config = dict(
    num_hidden_layers=11,
    hidden_size=448,
    norm_place='pre',
    norm_eps=1e-05,
    positions='rope',
    rope_fraction=0.5,
    attn_scale=0.125,
    parallel_block=False,
    lr_mult_up=1.03,
    schedule='wsd',
    batch_tokens=131072,
    max_seq_len=512,
)
Each number is 200 + 30 x the weight over its row's rms, rounded and kept within 0 to 999. Layers, rows and columns count from 0. The size before them is the row's rms in percent of the matrix's.

# layer 7 MLP down (transposed), 1792x448, rms 0.0289, rows 1703-1739, columns 128-191
104,218,207,210,226,213,195,207,211,214,204,196,188,199,134,183,218,223,251,235,220,228,183,181,247,234,214,219,221,159,218,143,199,162,203,172,219,200,140,208,196,189,197,176,214,187,218,190,248,191,203,187,217,131,213,172,234,206,230,242,179,162,223,213,185
099,229,146,190,211,213,230,266,212,181,192,219,189,177,232,220,196,207,158,205,199,182,225,191,188,148,164,123,201,158,231,274,253,216,233,182,207,187,175,213,196,170,202,186,205,151,196,240,198,155,143,245,201,215,234,232,179,225,228,213,223,210,210,259,234
105,218,177,217,217,227,235,203,178,207,162,156,192,161,167,237,192,174,173,245,167,181,200,190,219,215,196,170,162,149,203,215,212,227,212,195,226,146,184,170,232,157,159,150,210,182,255,180,204,179,167,228,217,186,223,190,177,211,122,175,250,193,165,169,234
104,140,230,171,152,228,182,204,213,217,209,203,178,215,170,173,141,152,162,262,232,224,194,185,203,166,202,193,168,200,256,156,184,230,148,168,197,200,168,183,220,163,143,175,211,238,190,158,241,217,234,169,189,198,174,177,211,146,189,190,135,246,176,167,251
104,146,207,211,174,194,251,201,199,199,120,209,201,232,219,170,183,243,293,205,214,172,155,193,213,150,167,165,237,215,230,223,168,272,198,210,109,220,198,133,160,185,192,219,175,186,160,209,199,213,180,176,183,251,197,179,203,141,211,204,217,204,201,173,233
105,181,279,204,237,191,246,168,220,220,198,250,227,175,249,138,217,222,161,195,173,218,185,184,215,199,230,199,198,214,180,226,162,177,168,248,151,226,208,235,190,110,156,229,180,210,172,209,221,164,203,204,197,225,204,219,220,233,185,205,231,212,218,150,221
099,172,214,204,225,180,249,166,232,216,149,191,196,241,185,168,168,190,168,190,182,169,176,194,203,189,232,228,220,226,174,92,219,197,182,233,220,190,219,173,190,166,198,215,188,222,173,191,186,197,170,241,190,134,194,211,168,193,186,184,216,199,157,229,175
104,170,146,206,229,210,194,178,164,212,217,186,180,184,232,165,233,184,235,185,214,197,197,204,211,197,179,183,227,225,220,213,230,189,154,237,194,290,221,255,200,211,199,225,205,207,252,227,145,177,204,179,222,200,213,194,178,206,212,194,155,197,221,208,240
091,162,209,175,197,149,198,195,208,230,216,194,197,200,221,207,149,195,234,245,169,188,201,176,181,201,181,191,161,213,208,61,206,227,173,211,184,182,189,198,167,180,219,132,164,227,191,261,160,269,267,193,157,224,172,160,120,215,171,213,186,240,174,185,217
102,215,186,218,231,100,251,159,171,220,208,153,209,178,185,243,233,196,209,230,248,178,158,221,151,193,181,225,217,136,224,89,205,250,172,209,116,199,261,197,273,127,199,149,231,202,202,172,204,204,139,217,164,190,145,153,230,215,213,225,196,284,173,243,220
099,174,188,159,211,161,167,218,241,230,238,168,172,192,204,251,133,219,164,174,232,210,256,176,211,248,275,192,149,195,212,116,129,204,176,251,177,164,201,217,250,223,197,211,233,242,179,211,228,168,153,232,219,187,221,188,206,171,179,155,201,188,196,210,145
099,194,181,144,207,204,186,215,205,239,219,149,188,194,189,146,210,210,242,219,153,162,189,221,129,190,216,222,200,168,163,172,213,202,203,140,127,214,161,204,200,175,181,154,272,192,215,159,251,234,221,195,220,178,184,188,150,237,159,194,199,217,169,173,177
103,222,185,203,197,239,188,215,211,166,242,206,158,224,195,207,213,193,186,195,214,198,189,167,219,137,167,188,258,208,194,91,204,144,204,192,185,204,200,234,226,172,162,202,220,219,205,177,179,208,187,208,216,247,238,219,144,209,212,202,180,204,211,233,194
100,242,143,137,257,163,255,168,134,194,184,222,240,196,221,216,232,240,163,170,207,168,213,231,209,217,178,245,198,258,203,111,264,194,185,252,173,247,169,185,203,115,203,217,171,207,243,227,214,206,193,206,198,156,182,219,159,217,239,205,210,188,171,235,201
104,199,164,223,167,230,166,142,165,154,258,181,183,257,163,174,190,219,176,201,215,215,179,192,200,193,161,183,200,203,207,164,223,204,233,224,198,163,155,197,188,189,214,200,217,201,151,181,215,174,219,209,230,173,169,197,196,189,170,131,196,238,150,219,180
099,171,196,191,210,173,119,250,210,207,146,209,267,195,176,167,248,247,171,231,177,232,235,184,188,188,213,249,238,165,172,201,236,181,206,151,289,186,229,270,196,169,226,187,190,242,218,217,158,165,176,238,199,209,199,213,177,180,164,256,170,224,166,172,200
101,183,197,216,217,191,167,207,219,164,227,210,238,175,220,235,199,197,211,252,169,210,161,191,224,206,203,270,218,201,194,172,218,212,182,148,247,227,208,183,182,221,149,165,256,146,201,181,230,224,180,195,178,231,211,178,213,227,127,239,211,261,168,159,212
100,162,256,160,171,204,260,213,199,161,220,201,235,212,222,220,197,200,164,238,231,205,171,166,214,240,224,233,222,220,199,174,232,217,236,178,166,233,251,205,213,229,152,187,172,193,240,245,176,166,202,206,193,226,216,224,186,184,165,202,218,233,215,214,269
101,205,215,204,163,201,208,148,160,177,202,243,165,200,209,187,222,180,147,198,151,187,249,224,212,255,171,160,192,202,231,145,181,164,201,211,152,212,188,223,211,124,253,233,235,207,176,245,281,201,127,165,210,189,231,220,125,147,184,198,193,178,164,186,197
097,135,162,164,186,165,198,171,224,167,228,228,198,186,161,229,187,223,221,226,223,198,198,144,243,207,177,223,170,190,241,253,209,202,239,156,238,224,258,170,174,215,183,226,205,203,208,199,199,177,205,230,201,165,169,214,238,192,226,203,145,138,253,177,197
104,163,200,183,187,223,199,215,183,178,176,160,176,246,178,181,248,226,201,225,249,172,237,190,228,179,205,204,163,195,172,206,186,189,238,228,232,232,207,199,210,225,169,168,189,229,233,246,189,195,174,216,172,231,263,183,275,207,226,199,253,180,242,204,226
101,168,253,163,112,236,159,188,182,202,202,196,149,217,180,224,177,194,234,206,142,233,233,186,303,183,213,206,219,174,232,196,181,223,273,212,184,161,237,189,224,188,231,223,195,220,228,142,215,135,190,198,210,191,137,193,261,202,166,251,154,168,222,172,198
103,147,148,167,166,202,169,180,142,249,215,158,231,182,204,219,218,186,220,192,226,193,219,178,202,189,186,153,249,250,167,200,216,157,199,185,316,191,165,261,176,150,182,204,176,211,189,201,188,198,204,206,186,151,164,163,143,158,142,225,191,229,204,211,214
098,163,141,183,185,141,197,194,162,205,224,180,178,198,208,185,175,238,149,221,206,212,174,215,229,214,207,246,227,216,221,198,252,224,186,194,220,241,163,253,152,196,212,232,206,152,187,231,252,287,200,180,185,245,240,260,206,197,163,162,206,217,216,177,234
100,232,225,217,169,178,220,218,155,251,132,209,214,184,265,212,204,225,202,202,215,251,174,229,213,216,174,163,182,194,207,261,204,226,269,211,205,235,187,239,183,169,210,196,205,165,283,174,203,186,237,226,187,224,245,135,209,154,231,218,243,210,196,178,193
100,149,210,223,197,210,186,193,270,177,232,213,133,208,221,205,186,180,253,165,228,250,225,190,140,168,166,232,169,228,185,186,199,168,195,164,205,191,209,195,186,138,204,160,214,198,177,175,147,184,183,201,221,200,278,179,216,195,177,166,168,130,194,179,217
093,149,253,207,190,261,144,198,193,256,249,183,198,197,210,200,184,164,209,200,201,262,209,218,219,154,167,168,219,172,286,189,166,227,199,187,207,180,246,268,205,156,151,146,192,210,166,202,187,192,205,222,223,211,201,203,181,206,212,227,151,234,251,193,235
101,230,211,216,170,189,258,195,214,140,197,226,215,185,246,148,184,185,184,225,225,278,279,240,184,139,170,216,273,173,183,215,221,182,190,209,235,243,161,183,157,264,172,236,177,193,203,171,187,166,190,150,200,196,220,191,188,190,191,153,180,275,176,179,195
100,206,195,150,221,201,194,202,200,194,163,121,201,259,188,168,203,192,211,209,266,196,223,224,177,214,210,198,228,211,191,233,220,220,184,254,171,201,232,218,153,189,201,184,174,233,197,218,200,183,210,220,213,181,215,197,196,224,213,183,235,178,171,191,239
093,196,197,227,237,201,190,187,224,165,202,214,202,233,186,178,218,157,192,185,220,247,219,233,142,168,194,286,199,210,178,222,199,192,191,276,244,191,186,172,170,149,191,210,207,172,181,212,170,241,218,196,264,179,203,213,220,211,207,203,204,262,206,161,200
099,223,176,206,167,164,201,169,192,157,302,251,220,196,177,201,169,238,210,206,203,197,257,157,152,208,220,204,190,206,156,246,207,164,208,177,119,210,226,195,180,158,230,166,213,221,193,176,167,209,227,226,235,224,246,141,257,261,226,228,187,171,227,181,215
101,184,164,210,200,189,211,186,197,220,239,227,223,216,169,182,238,237,182,233,184,245,190,184,216,253,175,173,167,196,163,255,186,234,246,178,216,240,167,226,202,182,212,233,179,165,135,191,159,163,155,223,154,244,183,222,155,183,207,236,166,251,223,198,206
099,122,196,182,226,180,189,161,240,196,250,188,157,226,187,209,166,210,208,201,173,209,217,157,191,158,169,216,188,224,145,187,185,191,218,151,164,236,236,208,206,176,284,175,195,229,230,214,210,168,185,219,198,244,257,191,238,222,179,198,218,253,144,182,243
099,191,230,216,218,174,176,159,202,219,193,174,142,232,246,242,160,212,174,172,209,116,241,176,202,186,183,185,198,161,236,239,210,220,198,190,221,152,185,213,200,183,247,120,177,214,242,156,159,211,149,176,229,236,191,202,204,188,221,194,205,122,182,168,191
099,230,203,201,229,225,181,181,255,240,149,185,187,161,231,227,198,207,190,230,198,170,244,237,180,239,185,166,260,175,222,208,186,191,169,223,200,196,241,256,207,209,181,195,157,229,219,206,211,225,174,184,175,183,223,188,223,193,190,189,248,158,158,195,179
099,228,199,192,249,126,238,201,228,221,239,190,194,178,226,192,205,205,228,177,189,200,163,208,161,210,221,171,210,191,160,276,180,229,188,185,237,220,231,173,200,213,219,244,230,165,228,217,193,191,163,224,215,183,156,183,182,178,223,242,259,249,181,145,195
099,185,185,219,154,195,190,246,172,163,169,248,246,184,211,170,258,230,258,246,184,229,207,223,219,208,151,192,164,225,201,202,233,198,229,168,219,202,210,248,200,206,197,233,227,190,240,194,179,202,184,203,253,197,215,223,231,171,204,156,177,232,164,155,175
# layer 7 MLP gate, 1792x448, rms 0.0385, rows 1704-1739, columns 128-191
093,169,173,223,132,147,206,177,183,212,249,160,228,125,182,240,190,170,202,168,206,232,228,156,201,162,174,184,198,216,190,208,216,187,197,234,247,219,263,184,197,173,200,225,222,180,164,220,189,183,160,216,215,202,225,178,152,196,219,208,226,224,246,201,222
106,223,199,234,165,269,264,184,224,250,216,227,189,182,201,189,235,193,201,167,168,109,235,200,247,172,206,210,246,164,190,205,178,184,226,235,233,171,248,209,180,245,192,172,210,169,210,168,182,155,196,196,193,156,143,215,226,190,246,180,243,203,219,188,234
106,188,215,195,201,200,171,204,186,175,218,199,217,221,214,220,175,150,173,204,189,213,251,234,218,255,185,251,194,180,140,212,200,208,187,202,279,168,235,201,188,178,221,186,212,197,196,237,225,176,243,265,193,214,167,270,208,167,197,180,192,182,229,247,172
111,227,243,252,149,239,233,190,200,159,163,204,177,230,161,216,167,238,232,259,151,177,223,215,208,176,183,156,235,213,160,205,149,242,175,211,216,193,221,181,167,197,150,184,213,202,171,192,157,206,209,219,192,157,211,218,180,185,190,231,201,181,180,229,217
106,192,225,199,187,207,240,181,195,206,266,203,253,233,162,234,196,248,262,180,146,178,226,198,213,210,221,192,210,208,213,231,229,176,255,180,197,207,209,220,188,243,265,150,190,209,257,179,158,194,220,218,233,171,206,216,265,186,235,174,225,209,218,189,198
099,230,206,235,214,188,257,203,206,201,189,221,148,214,145,210,231,177,224,204,211,219,201,201,245,199,189,167,246,136,220,181,182,254,229,161,193,245,205,253,214,187,265,147,185,191,225,215,167,173,168,213,180,183,217,210,217,201,150,161,245,211,161,216,206
103,231,247,245,209,164,220,163,222,205,213,204,235,177,184,182,221,210,236,240,215,215,243,198,147,184,184,194,246,175,203,245,211,186,201,241,193,196,200,169,183,196,178,187,193,188,191,217,233,227,222,170,239,144,211,187,228,197,219,265,198,174,215,190,151
094,207,261,207,173,220,183,159,179,173,199,143,226,207,198,195,170,222,233,183,178,179,172,195,186,238,233,174,223,203,198,221,205,180,164,225,270,252,169,199,179,182,185,229,264,231,169,204,230,207,188,204,218,190,163,171,231,147,196,162,253,191,202,225,263
098,195,205,220,200,217,178,186,200,135,201,193,182,245,160,223,185,160,202,194,207,215,192,185,216,233,256,264,203,196,217,202,173,178,157,158,226,226,154,216,174,190,168,231,144,188,212,189,155,262,248,260,187,174,258,181,223,218,209,155,164,191,202,166,187
098,126,203,207,191,229,230,225,174,231,216,185,196,173,211,204,148,233,240,220,167,198,166,238,255,163,226,192,220,140,179,200,233,195,222,182,180,174,189,184,240,260,212,219,206,160,200,212,195,220,197,139,255,192,224,162,230,192,200,232,195,223,181,254,195
095,285,253,138,223,202,187,203,188,204,208,233,241,198,184,227,181,210,219,220,167,162,194,196,172,213,265,187,232,189,234,212,167,215,141,197,220,219,245,180,176,156,173,196,167,243,162,169,182,157,190,239,173,217,176,214,208,212,194,186,172,176,181,216,250
102,148,215,222,123,283,186,230,205,200,190,184,235,199,242,177,236,176,264,229,140,207,219,159,195,153,270,164,178,212,180,205,193,196,194,214,183,187,147,187,231,198,213,228,193,154,232,172,192,158,178,188,244,204,198,207,221,194,157,210,225,129,165,201,211
102,211,209,155,159,211,185,191,181,183,161,227,187,191,169,220,207,175,151,216,199,156,199,209,202,229,220,179,181,171,199,242,246,268,228,172,147,226,221,174,177,109,194,247,188,211,196,256,177,192,149,193,228,120,198,241,231,245,226,188,247,158,163,212,242
102,224,184,196,198,187,202,165,148,217,222,203,206,182,209,238,196,232,256,216,193,235,177,213,229,175,140,189,164,172,258,223,176,250,214,210,227,140,228,171,253,186,181,185,231,186,160,166,215,178,171,205,251,180,212,208,230,162,187,175,233,176,191,204,157
098,204,190,206,238,229,201,204,226,169,187,189,141,195,237,217,202,210,191,212,187,185,196,245,226,206,213,171,234,134,168,178,189,168,226,203,177,192,248,256,169,211,219,203,202,144,166,182,188,208,204,193,152,226,206,176,205,227,223,257,214,240,221,130,171
101,186,211,190,187,224,249,221,172,221,186,179,196,171,216,273,221,223,241,201,139,226,183,214,216,173,234,218,236,259,230,194,234,209,159,198,233,199,215,238,217,244,246,235,138,200,147,236,178,208,191,116,251,216,167,196,240,146,227,183,232,164,230,216,173
098,178,232,220,162,191,196,221,179,183,185,162,161,176,190,236,180,195,191,147,214,182,198,192,249,151,242,217,218,222,210,255,196,127,260,238,171,181,196,240,175,205,171,168,199,157,173,181,252,240,215,162,250,203,174,191,224,228,140,168,223,157,162,194,206
101,174,220,169,249,160,182,222,261,231,242,224,181,192,245,177,201,201,211,290,215,210,243,240,236,159,133,138,211,194,181,219,237,215,171,196,208,181,178,240,233,220,207,208,191,232,206,197,225,237,149,190,143,238,172,241,215,187,249,235,179,230,183,245,260
096,255,165,190,145,201,184,180,188,189,211,219,163,175,156,217,233,228,219,186,189,192,185,212,230,202,238,179,228,202,148,246,222,207,224,210,214,143,254,180,226,207,204,204,216,151,161,178,193,205,181,258,215,201,239,167,192,162,173,176,221,203,171,236,214
102,261,205,142,154,239,219,163,191,209,221,206,210,217,189,146,224,175,237,260,210,214,228,214,233,221,224,125,182,191,212,236,200,158,148,211,231,165,200,196,186,178,242,200,203,182,218,226,189,180,218,225,196,246,203,182,209,222,193,212,133,128,198,129,231
095,147,265,191,252,179,210,217,170,230,158,148,227,163,174,207,258,254,201,240,217,181,204,214,245,224,203,162,169,216,215,194,125,218,268,251,172,199,199,232,143,217,202,154,228,217,213,219,219,173,179,230,227,172,163,200,195,195,158,191,210,215,177,251,217
106,208,228,212,235,229,219,158,198,211,222,188,208,200,217,233,219,278,172,252,212,199,181,252,276,233,215,236,201,210,181,208,205,218,203,199,226,232,238,202,207,212,200,195,179,184,237,195,196,182,205,217,209,171,183,200,241,166,202,216,203,228,186,204,208
095,149,173,211,220,162,179,268,168,210,185,183,152,170,263,203,224,153,187,218,180,193,174,206,193,229,188,176,201,179,246,188,225,189,189,236,202,179,251,264,244,181,199,225,255,199,188,166,134,202,189,181,243,221,174,182,125,190,233,196,169,182,191,186,227
102,181,227,247,177,166,232,232,157,234,203,172,176,212,202,224,197,184,173,232,220,211,193,179,172,163,210,155,255,172,186,258,141,221,231,206,218,204,227,252,202,182,196,202,248,237,178,174,201,213,203,160,250,191,226,236,186,219,189,184,247,181,204,216,147
102,195,234,213,207,170,219,180,161,212,198,188,172,163,204,235,189,171,225,214,192,192,162,208,182,274,224,261,260,211,147,231,240,200,167,201,246,266,177,195,146,225,166,201,180,205,217,195,188,235,198,194,240,173,201,236,224,198,195,168,194,213,136,236,200
093,126,216,251,173,214,210,154,207,180,218,185,157,170,175,154,239,203,177,201,200,240,184,226,219,243,218,191,182,243,230,200,193,199,214,190,239,242,168,172,234,217,224,222,204,197,216,172,221,187,171,201,229,197,207,189,207,212,201,188,205,174,219,129,207
096,202,206,205,207,181,188,225,173,252,209,235,262,172,209,178,176,211,205,178,217,129,193,218,170,228,182,202,167,264,204,232,277,165,204,169,202,173,199,205,252,159,197,226,264,140,219,182,246,199,177,199,220,219,179,164,208,188,202,243,190,199,219,202,195
099,188,237,229,229,169,181,214,172,234,237,205,154,155,180,238,260,157,173,202,274,228,220,196,201,251,231,126,176,217,208,250,231,252,153,185,154,219,260,222,164,204,231,201,199,191,253,199,204,197,181,226,201,228,178,232,215,205,253,151,222,189,224,150,196
105,223,223,236,202,203,215,175,152,178,225,154,167,193,154,134,197,226,218,200,201,207,262,256,182,155,206,281,250,221,189,190,166,206,201,196,232,247,193,155,151,197,145,213,169,165,159,218,201,246,221,178,198,181,230,164,222,243,191,180,210,213,247,173,205
102,198,199,242,238,194,195,263,191,264,157,246,218,204,206,203,216,210,171,235,216,231,176,208,195,238,210,245,224,155,174,258,221,179,214,180,191,232,241,164,197,197,226,164,208,226,174,219,137,251,233,204,250,177,202,182,206,209,198,196,186,195,234,187,156
105,148,209,206,217,224,189,194,185,268,179,218,234,167,175,197,195,231,224,186,207,178,189,167,245,188,192,198,212,182,162,260,218,192,221,222,198,184,236,163,171,208,162,218,235,154,172,187,221,187,230,198,166,248,236,221,183,182,243,237,222,233,249,199,147
096,148,253,242,233,164,227,141,222,177,228,210,199,206,221,177,236,202,156,173,179,225,212,212,164,166,186,210,182,176,229,175,213,247,168,161,260,145,202,170,170,165,230,162,208,160,257,213,249,263,206,211,159,237,201,184,267,272,224,226,153,165,187,251,184
094,161,172,152,220,222,197,226,203,209,246,203,168,235,215,236,179,142,233,196,149,222,145,163,176,232,234,194,168,227,249,245,187,213,206,182,195,135,178,169,208,237,201,167,224,243,155,203,200,178,211,278,195,186,236,199,212,207,207,218,172,175,206,233,164
099,242,163,215,164,251,261,214,221,199,234,167,216,240,202,273,191,233,207,158,219,174,206,237,235,177,218,207,196,159,193,225,195,170,219,218,216,227,285,187,152,222,162,233,216,241,202,238,155,198,168,150,183,197,181,223,240,235,173,176,179,155,186,135,139
099,210,160,186,197,197,210,215,206,163,271,217,168,206,169,189,184,233,207,194,197,185,224,240,153,220,168,183,188,176,173,174,206,177,212,197,201,180,210,242,241,249,183,169,193,181,139,159,223,189,226,136,196,187,164,197,211,215,236,204,178,229,221,189,196
098,205,150,212,206,188,240,248,221,158,180,184,258,229,212,248,191,218,225,189,228,157,172,199,149,215,222,184,244,204,203,194,133,211,185,237,190,211,181,253,144,181,240,213,165,222,191,198,128,247,171,206,131,195,233,244,228,211,200,244,147,219,165,195,249
# layer 7 MLP up, 1792x448, rms 0.0385, rows 1704-1739, columns 128-191
098,200,201,199,183,260,228,188,165,190,187,183,211,273,243,174,176,200,258,192,191,177,191,193,236,206,155,201,215,218,234,214,180,251,178,227,179,113,148,224,261,197,171,176,157,228,181,177,228,185,180,154,160,207,205,225,218,222,218,174,215,183,199,207,181
105,221,162,194,228,233,187,190,224,164,244,206,241,232,156,193,247,250,246,203,166,166,195,219,199,213,175,196,184,169,194,234,149,217,148,199,166,121,199,210,179,222,175,147,203,200,249,218,241,196,189,226,170,212,174,190,212,144,132,178,242,214,224,209,244
105,203,222,243,202,200,201,237,210,204,255,162,176,228,191,179,266,201,209,191,163,149,234,247,278,227,196,246,175,173,200,174,223,189,173,206,186,165,148,188,202,216,200,180,157,152,142,219,202,170,184,190,213,215,186,166,198,220,171,199,175,187,149,204,243
106,198,170,227,220,135,241,164,209,256,226,154,202,201,184,221,155,157,172,187,193,146,197,217,178,176,235,196,228,198,179,179,206,144,226,238,184,204,221,186,202,233,282,219,206,239,217,218,240,151,205,166,240,177,193,194,191,206,177,197,234,192,168,193,159
102,160,240,218,159,195,243,204,168,245,240,189,217,163,192,172,157,216,197,188,246,210,185,218,143,193,173,226,195,256,217,250,257,177,185,222,231,252,177,207,192,209,213,206,177,217,194,228,200,164,223,228,218,165,195,196,186,216,168,194,190,156,239,237,206
099,158,221,190,182,245,188,226,147,214,190,186,201,145,152,186,212,191,221,182,141,202,213,125,171,207,197,240,173,184,226,202,241,154,179,167,205,190,175,129,255,215,189,203,232,218,281,179,147,177,176,163,238,222,171,263,179,247,208,198,131,202,150,270,165
103,193,163,197,170,248,203,221,150,235,226,169,258,182,179,231,196,206,212,221,194,186,179,189,167,231,149,169,209,203,205,185,199,179,205,225,224,251,236,241,215,201,181,232,175,250,159,136,192,221,202,194,168,198,271,193,204,141,254,198,214,217,176,197,192
094,247,233,252,188,176,206,185,184,187,226,210,202,189,180,192,170,160,207,227,206,180,138,203,233,198,204,247,173,193,172,200,136,197,173,197,178,224,178,233,228,192,150,200,204,182,233,231,186,217,187,209,178,225,258,172,260,175,216,155,188,177,202,193,253
101,188,184,238,214,218,235,201,202,218,188,203,235,184,218,225,221,242,272,232,218,234,202,189,200,191,182,216,176,164,226,225,202,224,212,194,155,217,214,197,202,165,195,211,190,184,173,192,157,207,160,175,190,152,179,174,246,273,198,268,253,217,220,159,179
098,174,187,203,188,210,171,220,191,229,228,151,184,234,172,200,184,243,197,248,226,220,234,267,216,191,167,182,274,195,199,181,172,285,146,223,183,205,267,173,249,190,251,179,188,245,193,190,183,237,194,252,251,229,210,210,250,207,193,202,161,209,139,231,269
096,230,201,213,130,214,220,183,263,211,155,207,192,203,218,202,181,230,188,148,177,171,232,217,241,219,204,164,157,221,248,204,182,162,174,224,175,184,175,153,187,165,240,184,245,159,142,245,150,196,246,192,185,204,203,177,254,166,157,170,168,224,210,219,255
099,187,271,188,248,160,166,232,271,201,157,165,226,235,186,203,221,191,160,176,199,223,229,211,248,185,211,163,196,169,189,179,157,146,213,195,166,196,130,211,205,180,202,209,238,146,167,160,232,212,225,178,176,141,231,180,190,176,205,185,263,172,221,242,173
103,161,174,259,168,217,199,183,247,221,210,212,216,159,199,240,260,182,260,217,200,184,190,159,251,149,219,191,216,139,159,191,223,236,160,229,161,206,109,191,167,132,162,274,218,187,188,190,175,202,220,210,215,188,171,187,139,240,166,154,208,196,163,211,182
105,195,233,205,230,249,178,204,168,222,235,235,170,165,251,136,227,214,181,175,246,186,228,213,233,203,228,228,236,224,225,161,216,191,222,210,195,199,161,165,194,215,210,221,224,146,227,206,221,194,277,190,168,202,199,208,212,178,208,171,238,243,184,269,165
099,184,191,203,209,226,166,148,224,197,195,216,228,226,177,190,196,155,170,247,248,164,173,199,233,190,190,127,174,149,188,164,216,143,214,195,230,236,190,186,216,147,253,191,213,196,209,208,173,166,232,224,216,210,179,245,217,252,215,232,167,215,172,238,199
102,192,221,193,180,189,210,200,203,191,187,261,229,176,174,171,163,196,182,141,233,182,228,179,206,203,151,201,189,188,239,234,189,235,245,258,199,227,251,178,198,160,229,162,164,249,188,259,194,213,175,149,211,232,213,201,217,196,204,183,173,242,145,186,223
097,178,164,176,226,208,170,209,175,196,201,218,233,155,210,224,238,185,193,231,209,208,223,173,223,225,233,198,195,171,184,215,232,193,238,169,220,208,238,217,202,197,203,222,192,180,191,189,201,239,173,231,244,246,161,240,188,181,210,215,241,118,167,218,175
100,210,225,174,152,278,226,217,223,217,265,242,162,201,195,186,235,226,196,160,180,204,153,185,172,215,228,212,241,207,163,206,185,193,196,168,227,163,252,219,200,221,166,171,208,165,167,210,211,205,139,132,178,203,139,199,156,209,121,153,198,195,179,163,218
096,204,231,173,190,214,201,239,212,215,240,195,179,182,203,207,255,190,214,204,203,187,193,223,207,157,173,203,202,184,211,208,157,179,150,160,209,166,201,270,210,229,233,187,166,228,176,168,158,248,182,174,207,218,200,153,238,205,173,219,174,145,187,202,202
104,231,248,233,186,249,205,257,197,189,194,224,195,233,165,178,207,267,232,191,220,203,200,174,183,221,154,216,158,196,213,227,229,221,231,237,198,198,143,184,191,215,166,215,192,170,184,183,219,226,149,187,205,210,240,227,220,169,211,226,176,153,210,250,225
099,181,210,235,183,170,192,229,182,220,198,246,147,182,215,183,250,180,227,196,163,168,187,204,238,217,229,200,197,206,245,186,200,162,264,165,246,221,193,181,183,241,165,214,216,139,208,218,207,201,196,154,220,159,228,167,236,265,233,171,222,206,249,226,201
103,163,193,174,235,185,195,211,222,187,168,182,254,201,231,200,220,240,165,186,199,212,202,200,202,141,179,170,192,219,240,218,199,228,217,203,190,201,186,174,190,175,244,238,228,181,216,178,167,206,225,238,232,208,198,165,237,210,240,223,229,197,240,219,208
099,178,192,223,234,233,214,181,153,200,220,222,198,201,165,192,162,193,198,197,187,157,191,212,223,221,185,220,153,171,221,197,234,256,225,193,260,225,262,213,208,192,200,226,213,221,234,204,206,217,162,194,203,207,156,223,153,179,185,200,228,191,229,200,204
099,173,141,236,216,175,145,157,251,226,193,139,176,185,196,234,215,180,212,185,223,163,197,236,203,166,196,195,191,282,206,213,234,194,213,187,209,237,194,202,210,166,160,224,191,241,210,200,193,195,161,229,254,161,177,210,179,197,224,183,192,228,209,215,170
100,130,206,171,197,158,172,238,187,235,217,210,210,160,209,243,159,227,220,235,210,199,212,113,181,175,194,217,183,206,192,212,228,239,183,218,179,175,188,170,233,207,251,222,233,126,165,211,209,155,237,212,172,227,134,234,223,191,175,218,234,161,213,202,192
093,209,286,211,210,196,216,184,245,190,241,162,206,199,165,228,175,190,163,183,209,197,234,208,179,251,211,163,202,276,226,195,169,164,265,227,196,168,114,197,208,238,208,231,223,238,212,180,192,231,209,191,243,155,205,201,211,194,209,183,196,236,186,167,211
102,186,256,227,275,234,142,181,205,211,181,181,162,249,203,167,220,183,178,233,211,237,142,201,198,187,227,242,198,174,153,181,176,245,196,227,179,193,189,183,156,238,164,180,177,212,210,160,221,179,187,186,185,131,198,232,232,259,163,206,206,223,185,193,186
099,207,208,184,211,247,216,166,232,202,194,196,175,258,203,222,160,220,172,238,210,185,135,181,240,205,208,208,196,185,170,178,182,231,205,311,217,260,181,212,206,214,168,217,200,212,158,192,210,219,182,193,236,270,258,167,152,235,200,221,210,187,183,211,238
101,253,182,164,170,147,179,249,192,188,186,205,184,132,214,213,160,180,193,248,194,166,164,194,226,201,217,201,200,206,212,168,167,192,170,187,264,229,198,197,193,219,199,190,242,229,213,184,229,193,169,216,151,211,185,187,207,190,176,191,182,158,226,174,224
100,188,219,219,180,243,225,188,213,232,166,234,235,216,146,167,188,201,169,173,168,202,246,110,223,207,195,219,186,231,232,198,168,164,162,176,178,155,223,167,195,218,186,226,164,158,153,229,202,212,168,195,198,234,229,241,235,230,174,140,202,170,205,166,230
100,235,172,267,249,219,186,186,181,228,205,160,230,175,271,210,192,125,222,266,208,239,218,171,190,240,200,174,163,234,189,186,194,256,154,196,210,191,203,200,154,225,250,206,196,195,223,201,215,223,213,158,172,173,196,203,164,188,146,196,208,236,223,193,239
098,147,208,192,191,204,198,267,155,219,230,187,200,147,245,183,230,200,220,190,160,200,137,215,174,192,163,281,272,144,182,236,209,221,226,209,196,173,211,215,180,265,199,212,212,240,172,210,142,224,160,160,215,180,184,150,208,141,206,257,190,177,230,186,141
096,177,223,151,204,231,206,189,141,197,232,201,179,179,215,187,210,239,235,225,158,210,218,269,188,194,191,235,203,220,184,209,258,147,227,206,205,224,209,232,215,246,185,230,273,214,197,217,207,184,272,229,186,192,177,225,213,179,138,179,244,191,168,149,215
100,187,182,214,192,199,160,251,231,181,229,201,248,220,216,227,199,219,228,216,183,187,137,195,196,223,194,188,187,206,270,207,163,223,184,244,230,146,188,208,196,178,194,184,235,210,199,242,152,176,202,223,255,176,215,244,158,206,227,163,222,197,192,132,224
100,231,191,186,221,225,225,212,186,197,174,263,149,146,202,139,248,192,244,193,229,235,180,184,164,163,265,225,202,216,195,224,199,171,173,148,237,215,231,193,214,186,168,175,178,224,272,190,181,232,230,122,217,271,246,207,207,200,148,153,227,219,191,145,228
097,167,193,209,169,194,223,167,169,191,167,170,205,159,174,241,170,192,224,181,169,260,191,186,210,210,225,187,197,225,240,205,210,141,198,172,192,184,223,158,168,238,210,154,205,177,202,229,237,159,190,208,170,199,179,166,167,231,209,138,151,152,229,219,231